python train.py --n_layer=12 --d_model=576 --n_head=7 --n_kv_head=7 --head_dim=64 --d_mlp=768 --vocab_size=8192 --activation="geglu" --norm="rmsnorm" --norm_place="pre" --norm_eps=1e-06 --positions="rope" --rope_base=10000.0 --rope_fraction=1.0 --qk_norm=false --attn_scale=0.125 --bias="none" --tie_embeddings=true --parallel_block=false --init="uniform" --init_std_qkv=0.0245 --init_std_o=0.0278 --init_std_up=0.0245 --init_std_down=0.0 --optimizer="muon" --lr=0.00894 --lr_mult_down=2.0 --beta1=0.93 --lr_head=0.00394 --grad_clip=2.0 --warmup_steps=200 --schedule="wsd" --decay_fraction=0.768 --decay_shape="linear" --final_lr_fraction=0.0 --batch_tokens=65536 --seq_len=768 --doc_mask=true --train_tokens=903400000 --steps=13785 --dataset="wikipedia_en"
Each number is 500 + 50 x the weight over its row's rms, rounded and kept within 0 to 999. Layers, rows and columns count from 0. Numbers have three digits each. The size before them is the row's rms in percent of the matrix's.

# v: layer 8 attention value, 448x576, rms 0.154, rows 305-319, columns 504-575
# o: layer 8 attention output (transposed), 448x576, rms 0.152, rows 305-319, columns 504-575
# q: layer 8 attention query, 448x576, rms 0.117, rows 320-346, columns 504-575
# k: layer 8 attention key, 448x576, rms 0.121, rows 320-346, columns 504-575
v305 099:529484430517384474496448411479494479547535539492555443481501500501507610450515543540550460387488480541520498510505533560529509490544511468499511438446599494559407536473517502514578471505530495516482511501483504466527
o305 093:567470510472474477520474591543394408534602503444545454524504598497483494478570526500579423486523504564553443476466526485491518345562444419454509472494553485498510474448522540579483482434501458433520463465462529484467
v306 088:572523533523481493488487459506588478457516504514507445537569482512450508529522435448555482441513523544551476448477541423477558572440515505521536556480557459531584485606519457489571416528430603395468550424543485482565
o306 086:586471492555535498448460462523541436528452614531534456493502531517490483347540476537520511529628522522485555419474511499487460480548457442458421515486570531476470521485473486519496469461536549596385499449503404558489
v307 093:486524465442448541566510552495520425508480580484575453535509462559523527473509477506521452600483481548418502434356542540444519518465539410484534528563431485406522505477453411433472513492492535481492501545523482427471
o307 093:421460473571421508517466583467512528491478472562536466540434458571507539518508430492453463458460615494499580517509561600494545570538491524449466479553527491560527534493515553553542510547479488550508500523599588548496
v308 100:560542563496515530534449557469464452582489478560476596464519608485553501523554504559606442522504446438493473494491451497466545478572459499439554438572578502446530516448516513497533495572588460497503562496575510492452
o308 101:498586510622530527401502537589521552492500593568474444504533466512514473452632510520578468489496530524533423513509531469471436518470491508490618449460491543384523473523525560498524584445526544508525534519533534529557
v309 097:480534498601373499460504463511478464596379526549471521459559519415460468412537496497475612482531513459594573549434485496565458521485531506446535510576488456487462570573480516505474530504463557516484490596570492491521
o309 096:417592443507542469449462524478408556495396571497481560475476578446398433530558515500469479517549511564584568531496368545522528478429499486447539481527516517445498473476510508472544495494510521513515494495490465520466
v310 089:410517381560487450456481552596478470434477485462636566385457519514488506463552513491397491552578438420484508543522584553514549533410500574530478425477471462539430424503520495461547476508514457519451450538571514515545
o310 090:433531493539494548495489571610484431538537513419522443380513457449572412417566573488461471464526537509497493575565499547487495559575463549442552471466549526468532475545489470487505556555500475525501491551492452555568
v311 094:526490441505556484577497522439421404561591480537494559502472569496506558568548513514393505496414486477472499447564508551476507521499579431564491377511541567553570485499564488376534436558483519508569468446521487461486
o311 093:495592400485417520536498511465467444513509390563504493573507456505558459468508583484546600536509520527425459457462461511495516592430536418503423560488524515438532580532519570421529531500493550505537443551414581502546
v312 095:527512480602517547490444480512527411432514503575475454621501485479455417503542537559445464482483528376427462485524581571517498445529452415475516549470526516487432506526483534416583566430518545578508438565403439474422
o312 094:475482532491454523458490577424431530483585404546422507608503489436474500522516406535400445556489542506416544556536487485534514416561395479541487547490409507490430541456501583513504494557522453510504498435433506428441
v313 099:576484577476400466411520501460538560458587472475497555503524469434532471447486518479522613464453506475530464594548555463459491430481396531547533480466505341504459612484430492506507527393433551529509435560580518490509
o313 094:471491425508559502454517511447508540458590415451420530391538518416476474442531592488520514461499437596570558474462540480592463434522489517465444494481464419413461497547462546493474325489556466470421504551526381543480
v314 096:461464550517508534438420515513527539477551523414443463453469470561537511494469464436460497571506636483538452502538490400533548534497505531549562481468501526453457510491459485383530571478547489458461467538529485419536
o314 093:533438450456566499511482346478399427532567436441435513473512535487473557508509471447427479525568515492576523598496464438429528649529507513518528448455501503528457499521409511548562577500397458554508485498608406447505
v315 091:595456464465474533492533546476416570525482473536512477499551518488553490467528421556599591510502500497479449536509520496480372489512720501553481516504514548514383569468418564516445466461473463498546474468525578493500
o315 091:429524521458451533526481424538481567494542401519462475426503513610390572542455425487527584537423417519588503494519553519413447416432585564506504529496420492434485501388560557504489492476537535467474434466586555497522
v316 098:571512485499488445374524513555498514529482509478527540495495470489524484491557544516478424514522552557536418445471426563586513447569422532431535450499456486492521557551564569490561576533509482437379472558524482407513
o316 092:467604426513497542461573506548503517506510532549444555497503565570504450592582512480526564485550533529558475498502513499527524633407435586500543517570538487527606580410502462565526554545452488536541547514540517516526
v317 093:546530584505493470462470468517489479583575551489425510481497500501489558506526500515608420533474596548485404452491612515529544483469535530485488493475466423497503467499519486436462472404445487421566621440460462414555
o317 095:614468511519522600485467517522494510414538438441460565517569469396527529543504422560536486507500558535514394501559539569494559510485538556488408514469459418567452524439483506394498442469517536498555406490550473473513
v318 096:570517504517513579573426499446512569473614571523543489459385489489486463585584497499490488529459491473614486498609438505439538562457498509507453518507478417438527513560566491449541501517555427564487474529411520453465
o318 091:556568600490553525587459503464497522544420532441466580448539513596449504535533439450534513467529549463547582450499513498514564472534491412559506585428498498422441466522496449533516446458579518541511509588425469508474
v319 094:544473643508462602503417496506471368492552566447533531518613546516440462518489516463520507435418446472527542528459455520525460533513577568441481582528378430530523482522431592515490485443497416565566449437462487516473
o319 092:443656562527570595486508500509485493426525490560417640429468453492514484472495461482424570470388493497486512580465460546509537463504468434514554467485550469525520486531517556566501531414493482526573520548555516405462
q320 088:491460492552432504506490407488593578493527425503462431450555399483498454540481561472541591469535527536598385447471420447486560521458448557621504476534533461501556501470485450502456487535547519588561431491530413499480
k320 081:533533542557657526546505467497638466466463540638518435539437380496486518537635486529536609539489550599515441451549516509489520471554577509478506529410519515554572602499563486502555524502488525514468484481494503440652
q321 083:403433386437601545414484542526531480531472557443454570508544459544452567480407527500516459559504509565443528491551510560449538497539503409585564443540499541522490654470411435508533494550470479510453522509550514515519
k321 081:498469429585480474565461533502481459518449535439459479550535462412486542413528633475457557491602556449526431567494522512499590440474555520444473465452518465413448512520517531622447423548572484516487452502380592601456
q322 083:466423546551494417499506503580460493561541421512546536561492484516516535483563505386505432456537472522567506461501574520539555537509428431393495503575598463523490484503557507502570486570602434535531476439518462480581
k322 083:516415582534525530492524440446536489527511430443542565528500458504518559485607489526547388411481456463407496415517505532525517585557459500492552423469364415488496465435509526492424525463470456485550557495574558534534
q323 091:472529493579564523509541571532418496518519495545505512491522532525476488459576383493535492589495506553507515562545495516587511476515470474450524479501559454591521524479563547539484570416571573447511560574562588474526
k323 088:622483483492505456461607520415529497504512408409398560510514435521467539524492525451460472510486566474539477526501580434468532570479496486553512552529474538516475538447484587437475525473486516481446586549544493545472
q324 080:500554486477445582569452576496468475524494464533441579560388567524532530527511574537488493567491557476507581476574549508423517449471561450530540473495591448557442537442523483533459470559561453533462517455493503543428
k324 077:396518488432541518546440556396506505563540474482563530495470518459520562505540469472532496515491468468538441522516616494508518509525450477416497523385534472498464541467469488514399504496483503541419528573505561474456
q325 100:489586521573489549507545487496452533408593487478451545595469423576475458488477418551431568430562553387536525503466544482414489441621530531471484495476477495521513559511535472531590536510494441563541433508540490578477
k325 095:577471442418455553493521628488512460545547422530416526414420581504467581555457412470453440457502565483434468549435498404454494517473385500439473479557468510470462502508541539489543506475539463471467505513494490546460
q326 088:493563507473561498527432424529533447512541434551511407406472492465588543462526453401444472461446446571445456565567468459586449616480489490565575510448503486478432502481544596571445501567490512547446523495447566500586
k326 089:520602481487539445526522414544594474522551507392473560467532563475516418549527538434458512479422503543526528522402483394517510497520541461530444587451561510584514522497483455430492465415474531520448529425542406508549
q327 097:557550463503481431508473533458463510597490469468445462497511599562487449453513531447458566586530462541496452472497483506488554527475444478525475490457543493466480494522507517465425445542468582516482446530555403434453
k327 098:461423473490591474529405528558479460451477536541471512482548468440444482505490555552602452519422488583412492591435406564441465519489554554469537489467571575421473547499408480518455433420488545461524565467457483544429
q328 096:493543454549481484474417571481525548500512503554479542513610444489451487425473474498532564575509485543512506454523575624457483412450558491409457553511478505540507498589492500511441460534471608508517473503623463424426
k328 098:516426480474523459512609519499540524450531516445471384522482485471477493494473474539563579451502429525596354487479574504525528531522504416491468455403450465557511538432419466452471544605416574539451490439480506468444
q329 103:484556539446586465520483417533546548427388472480480549513461538505497529503599535484428529534354507517564525626491449512497544553462511450481434522443557568507458530523566536522498466508450504479485491475456531580569
k329 096:534417492480506464484544462429565554460592516423417445438447550515457520410529547536490546484519417597527498486513462504521475518549605491561529550489421493478565476541453467387520500610487518559507554453516403502493
q330 096:505420540523439505561506465482411564542526540540479447534481567511458465467503480509543439459555408498509396468415449479490461488578468433506419412588490436501560495497543526524503509560552529518517496480422515417487
k330 086:410467452505518449437577543509488510488535432497457511538482456583496425574438534450435524509510432465524481601391467565498469454468559538477569430506530392506462552583557490480544595540516533488457504572526540471470
q331 095:618535459518513547554461567524461493527526477551520528601522547408397506515566535483621506501455512570565405498534482556468554506535391481630482432532509529441505476551397523449414437577546463496562474545411560507482
k331 096:475434465532687488583513560388539432395540506512559494534451510546397422458482495612453540565478452489545505450532499543597561525538383518527521483491519478529537541571392493542491449507491510581448429505532497429456
q332 100:467517551502537490539581567465487458429426538505524485526527499543524492521497540479523552503515520483530352484511524499500407523573558480492443417459595517473558472479492454525490545419520425379507422509395534509458
k332 096:538447469443483435485529537472480566523468497529513522493536513486533577476528469398445542493442507520527458522551566375592603610464466569515491506532542556556516546474418499404496463588511462524490451539535493471503
q333 103:487518520451572461510511419595501567519385637378545562457460495594584420523588479506490548392390487540583510535555424400486476534523508506563523465479512425490431610460558546578573530479470490560540518546499478544556
k333 095:457490431428437535461431490538534497463480519576439489449473548507476442472448510512493485454452567423549566537512546462423371507499570521445501497567529428495463476520622481560535538514543468527501531538483424591478
q334 105:425406579455459590565524530422506453543612490520541489536528559523502534499383397417492497482559456434448486459508486595488461441434562561487500562521519473407536439475496477524516544507505547438447430475476591496451
k334 105:467479461453461515446460556462485405570484445545450563397512463408531550364521434522487464537522519505570478546535451520425496478473459555486534425564528430466447453483440451464519509402428385444481486465467463490605
q335 105:505450521538451482491516440421504468439464522539490529440454564492565421404501527508564547520518544512493533444535475448435477500507495507533612419478470538499507470478508580494456494419479511593471473452479527494543
k335 106:503515455603474484535484492495472515569488506486451464435570471475535526409525503507568528436502581582500501491508478486543521485585413519544516443476524528526464516508467499384407469522421549553553470550481522422514
q336 120:515528453466505435518513480512505475534490526377485410591454466511530385484612462496496508528457456494559450457503475488539440484491453573448558519374473437519434534520485481533416525506390528544373495525467589486459
k336 119:567378445585453505478477442506555596521505511444491514518478504444526512466536416425544521500475567499540597515434426480570393432491520510531577474459408392480451548549491449534479536477482482588514543470499548561454
q337 111:489521651469470564454450537436509544510536494537550498558534570617544518563494459577491455564407590467488542492492499525549516543514557496552547401614547651518480603551576444552544501531491486503634448424512472465496
k337 109:467438540552477598533538411488558514529496521541491577555500447555433423501468568522468604568435442527542468437535511514541502506438559521527529517557529556564511568464508513496443513463530391467589429558529460526537
q338 104:467516461476418558448499552574472519536553532502565543589514465538574428463534484503507601551515500399531538547466487621489439549584426448382491577481508483572458538415484423527540561584524574520451490544519519499476
k338 110:450488536502436457549388493472449502492459495539525493555588515479523458430415532429560523537544553417566448461515584461428518449574448536509526567500555395491461458477531402521517578499444604399542414476483508523522
q339 113:514539517466474560347510551605529500510541478449452484453553516450527460478508494524497465489530513597451565518405442524469445554586545518499555624535549478568467547527599610487494504558483452487510474497435499525475
k339 113:514522420501538540567592557494494531525390511466460439476488500460453480525513463498472468513553399626589430452498435532519473594522433484498479475528484467502526466529502444484437399544454578433449514528495532400531
q340 111:469500471551506492506511523438550412571540434516453464523575510463498522509507563490534472480464510606505455408525634505478601417494452567408499514508454521467494405425548407452478487521523427434573509538564549529557
k340 119:557527562536427374531423505547485547511529372519571392548530482498434464427474514419509457491494470575580460426484462413397456435465456486414557545475457469410454413469484492483463454540522470495531521543493470526549
q341 125:548543442533604538538503514443620487548535438480428456388510540506476433528466557481494565496470512442454473559382417469515440560595474475516470465497513484515437585485552504485446497416468498503396457490409529523533
k341 118:501458446513501455493449563420496433521483453444520413442487398574492449537494551424465425463498517428458489559398456451442499468466486556504565487527506467450512590440534494564562494434446534562468521535529430502504
q342 121:510544459458457487466493430484434552567507597515535499538474466584564561539505505510491489445462597491490549590579447519458497551488477575463609607467536477507540488523537541471475435532519575515533508505628465510474
k342 121:543488470410576561488554519468505496588541573449533509526492486559510502555366491452424538562515470497518476481460474535496506498469455504498464493499442553542569464498516510595396512544478536559482529521523548578464
q343 114:477527454517508469523504558501584517429522514565424503482516465460523437419401472491430492455521502570491532526456480490570521493446479445504548503443463513412533424533449566584446564480504534555543479488484500554587
k343 114:404555439509479474507446477562562543493374603518475549500551433484549537469513540526460475473485582573516504558461456426552559529432471604421453489541543390528494537496480523505498576439479564537589537501494499501487
q344 114:476560548544515493511513458480511471426480551623586510426477546521445454515426406485515424479466505416507441473530502467470479498578460493464471569563418546479371540505503467525534576512465486466529526476604544524530
k344 120:500440590504517531562476526541536370465483500571586535502477478522558558472452405517542515427410549502395513421494488510537433530481506524494493443522450404486496448412523453549514516507496507448535476532541546429471
q345 118:463468536483493475490447527574536461499518503632501456383569486516446573548456435488446521523484400563484465500570569523493460490480506608516440522512507496542453380552510564573374594571539457495501468427510434568527
k345 110:459414503469488449478501442445524451501484501580515488526570486614481505521459480499568518507402419529513530465555506438449549440473536538500435454567500524525497390521452476489436520523591492530496557526468493465512
q346 117:472470488447546466500508511444491595502575450454419524524498467527505522539529550549548523549553469520564489591488436494444459487471591414407454492503504533484480461527491517581526521475520538587487513469529562429501
k346 115:442548497487533463534494508539582580460551620487505549593405531553530515550517485494508538433582521512523538460495528420490523508536482500537518432502496418479550520525463549443625464534525538572469494505584576443504